From a checkpoint of a small transformer trained on Wikipedia: 3897 steps.
Each number is 500 + 50 x the weight over the matrix's rms, rounded and kept within 0 to 999. Layers, rows and columns count from 0. Numbers have three digits each.

# layer 3 attention key, 256x256, rms 0.0414, rows 108-118, columns 0-127
477513419464500521561511758444436508531510463470470542592571449508467515549512571471429522503482465480471443464530461477502564572524491501515529510531586514514633478540404519591441467435526712511575499565499489562520547487508496487482496410482476560500548547515452493513414424443506514465590426505538458491528501418453506550465550522508539550553532516510471525486420453516552442521413
435553352490495445523544723489424437447511435417526486498492446427486482449515480485495484439467466528410481406520486464463548561488554470509483510433511538467572458550480520512500486476504762439506427547435533524545570544469563459496525416495502448538489518487481531447484478395497432447438543478511507526425498449485498574478509486597501469500546587511471545500450498565523485500438
499477763528411527428484230522530525555475496499478439469547553498498415446548483566537553560546489527522483511530488529510388471508490556537480504499513480528376520470527492464499522589530360505497560438537528523490429431511469524568502564605483525465483376528542514593560562567529541543539407419467505497535536533503531436539430521435498496515468486443506422486499564466475588505564
488515358503523536565483681472426473462477400443495494464459483480453522583546523510492493497389504581460478488479492444446538579525498516458507423402456510443587452542488507511459462480472696456494438520457514555485554537415545445520477432459532506528514488508570540459517449481479419511521601491467495500404424468484525611498534541590491583546501504533467587517480514550547419484453
516542619528475503482463274604548484488471506537508485480478507489518492438496447541523521457557534503484524554470519555513452473468511521495439525505518528498388516460557445428537516571479308509446507467512534441471412514490460540522506591571519447559491424500557510501548571564430461519464533440515544482488518565497443397498424519505447497472453505513553460562532509451452565567597
443495627511524519431520233529528503542459453545515500497539571509548529487500493550447474517557521516550491625525442453581386415500472512496538439552516482509388594498562496418445487560503294498445510508513503518490425509459466489531480619458521546611560435485445534588529525648419611551452525453491521457584530575506566461525504529469529496440460507490522494507517504413499473475621
647541400525479595577489779498512582426449464486540542465470460520497466514536476494552513494459452529430506490466524508539617577477503437458466622451531461563553464524580567565477522405490696435475440497499579550414493571446389519411485367503481396458486635472622436493504462366508334425615617454478462529501499453488539503550487507584486565515539541532493547548536411539364463496286
346435359490489361486566556412476481515590468537604458497454553448502557479380564474508445505532452406526484498571552460409493467540430532538538531548493462386594490465456470478551499444550593503527574535487424555449594565534546491447566491468427466464501677492493407383408522571498513462480536633526458474490469506563564533519608493509521395497491493486466565518446525441551510572559
492478462441525520522541695441446558579529452454452538534558479489459490517502575494453512501508488469525486470497525495511570495500502464523505505499496494481615468522444552600455442480517674476541481552508485504510573458533544491488514424451543540493570550496419502545411425432529512466582417549544503458476504436453533525429547484495567477534547495493497522461458468506540412452401
417527549492454562470453319552555522491478496552517514474478508430504540500473534579469493470496413495524474524540505529451431469517510532439461474483471459520465537440427523504464575476514341510424517465590501538420470536498515521532528563556443572426554402476518460481557529563531533525453508525439514533505543513522544538584507465366578439486438483465523467535529459475487560469664
492525477540511462508505375512592463472516526467514485440398522497546452424458466496539423508486514496453527511497554538520422489537452510542531524486546491497362542461521480374490532504491367511481480443447568476479423574513502512508519625532472414483432497497568472472482563536456528460391558434447493481592455519497506500544443535518400501490517501438543467532539569512428563502560
# layer 3 attention query, 256x256, rms 0.044, rows 109-119, columns 0-127
512494468522502509569446499558558475485675454523468571538529538457405494419576471519349513513492605517499515506344414460519556457451459503412423502552509640553590481515515412503464531576458513475469470720507487427432514445464484538434384565526571557628514521478492588499542591471461466453495582537576434496541506504540468542474502323538598526573544477472581499539586411497613491529447
658484508505487575498426400506470502534388650551731492518408434644552583478424557465637453495484493451589455554477521684446436479460442521538556553517431426394439590496510334481480524503491379656511536417444506443540516546548543520510490435470534475445530604515501505512540515646505596531464451589375633513474480653474543532588512547409431454468640353495470473444496470521496505390620
430497513608478469467457508600602486543567521483473496506566482540526449457624481463494476591501580434488537503427442475581488499455416405412532591476502561542551496506537445509362539545448538414464569573586556401536503484446499429444433484552404492529508549405520522519572546423452564437547481520455380526591539613563496534530493439533579462513509582501495453526468357493472555602495
455425466451485414439551449418520575389490443470479436504495527527459594529457575562458453562547470482524489432532511469550567565608543511572487408522474504486497494390475556418506481492487441519534512547488463522548542462505516499433509520428556528551496533517382495475421502576439552513398434531579522511494471452420450442429564536524469438515469497489475584438435520522559570491569
587522491443431555436539447559535593515400561556420495434431520516482473563447496433597470450465455433451531533575541586535463585424547524467502554581450353548479567450582521438475508479538447552476518365496568508530503584515511392453527399512451386446506559454466526529439445565599509566488545486398497500543427615516527416609413473441450473597531426492498483475465593518464557435544
302427492495431443478431507525487417477586430432450502572567566354457398411551492531462564544546486612528442412484490430609543485557566555490428412495478597461482429538448498522584516632462557425528596570585472459531529432517497523500440496555556567586456474520433526456470459468443473414553404475560497476457547440468479444392519489550592514474383555627494478543386429401557496557466
564537511482452420535546521452408383518480595509493540495529456532466567621448533533490475427463459465477465522479418597435503468443531464449498588523460460519548528540486584504393409420606516492524351473404501437496499496546527460557594454468493500488575460438477524600507454437578508547490484522430457541551465531382461532459395518443521497493637413556484547565544548550441434469507
517558515455566561591463483526476407533483542497509529452490496434468451472515456477477543364455548501489521528489481577425433424518469505438520556458552559556506533565539446585531511537485514437473459559484448453431421493508450553610512552490447458476522468524571494526597553508575408573545601482469506424421537557580460492552480529475504585426466550553615476561580529495536464527475
436545479499354539455494506532373545500397541527501458605411464544392534474535466421620486568529475543466519554540529574527478581455465511541514539406411481446463567514492565499533509467508505569496499310431508412452508378493527604570488441494535502512531550439449526532471512533550484499511478508429469480658478504430478524554460535547537486535474464514457483421489538578562485465514
519404477474521492460555470486515440468498422449506437592630485524493583607502543489533535566515442496511440543500498455581503551514498460501462433532496451446488554490497523527490508478534516525498480496514488553588557511535484501501438412463499506566509508547373507564512388525476617503521421515580544540547492487426541462450493439493561530462512397604438588490427426449531469445500
418535508473497520510608473520531451502464489462428472579625605456486418429502478403436472445480583477457501496457459432510462367491499549448589477377543552508440594482456454576460451548492490374447470563556526616528486514483533485465532483529450514600514414512432464448570486531525475446492608467556426410495518590546490467536501576585511492537482538559610526554529392481552563559444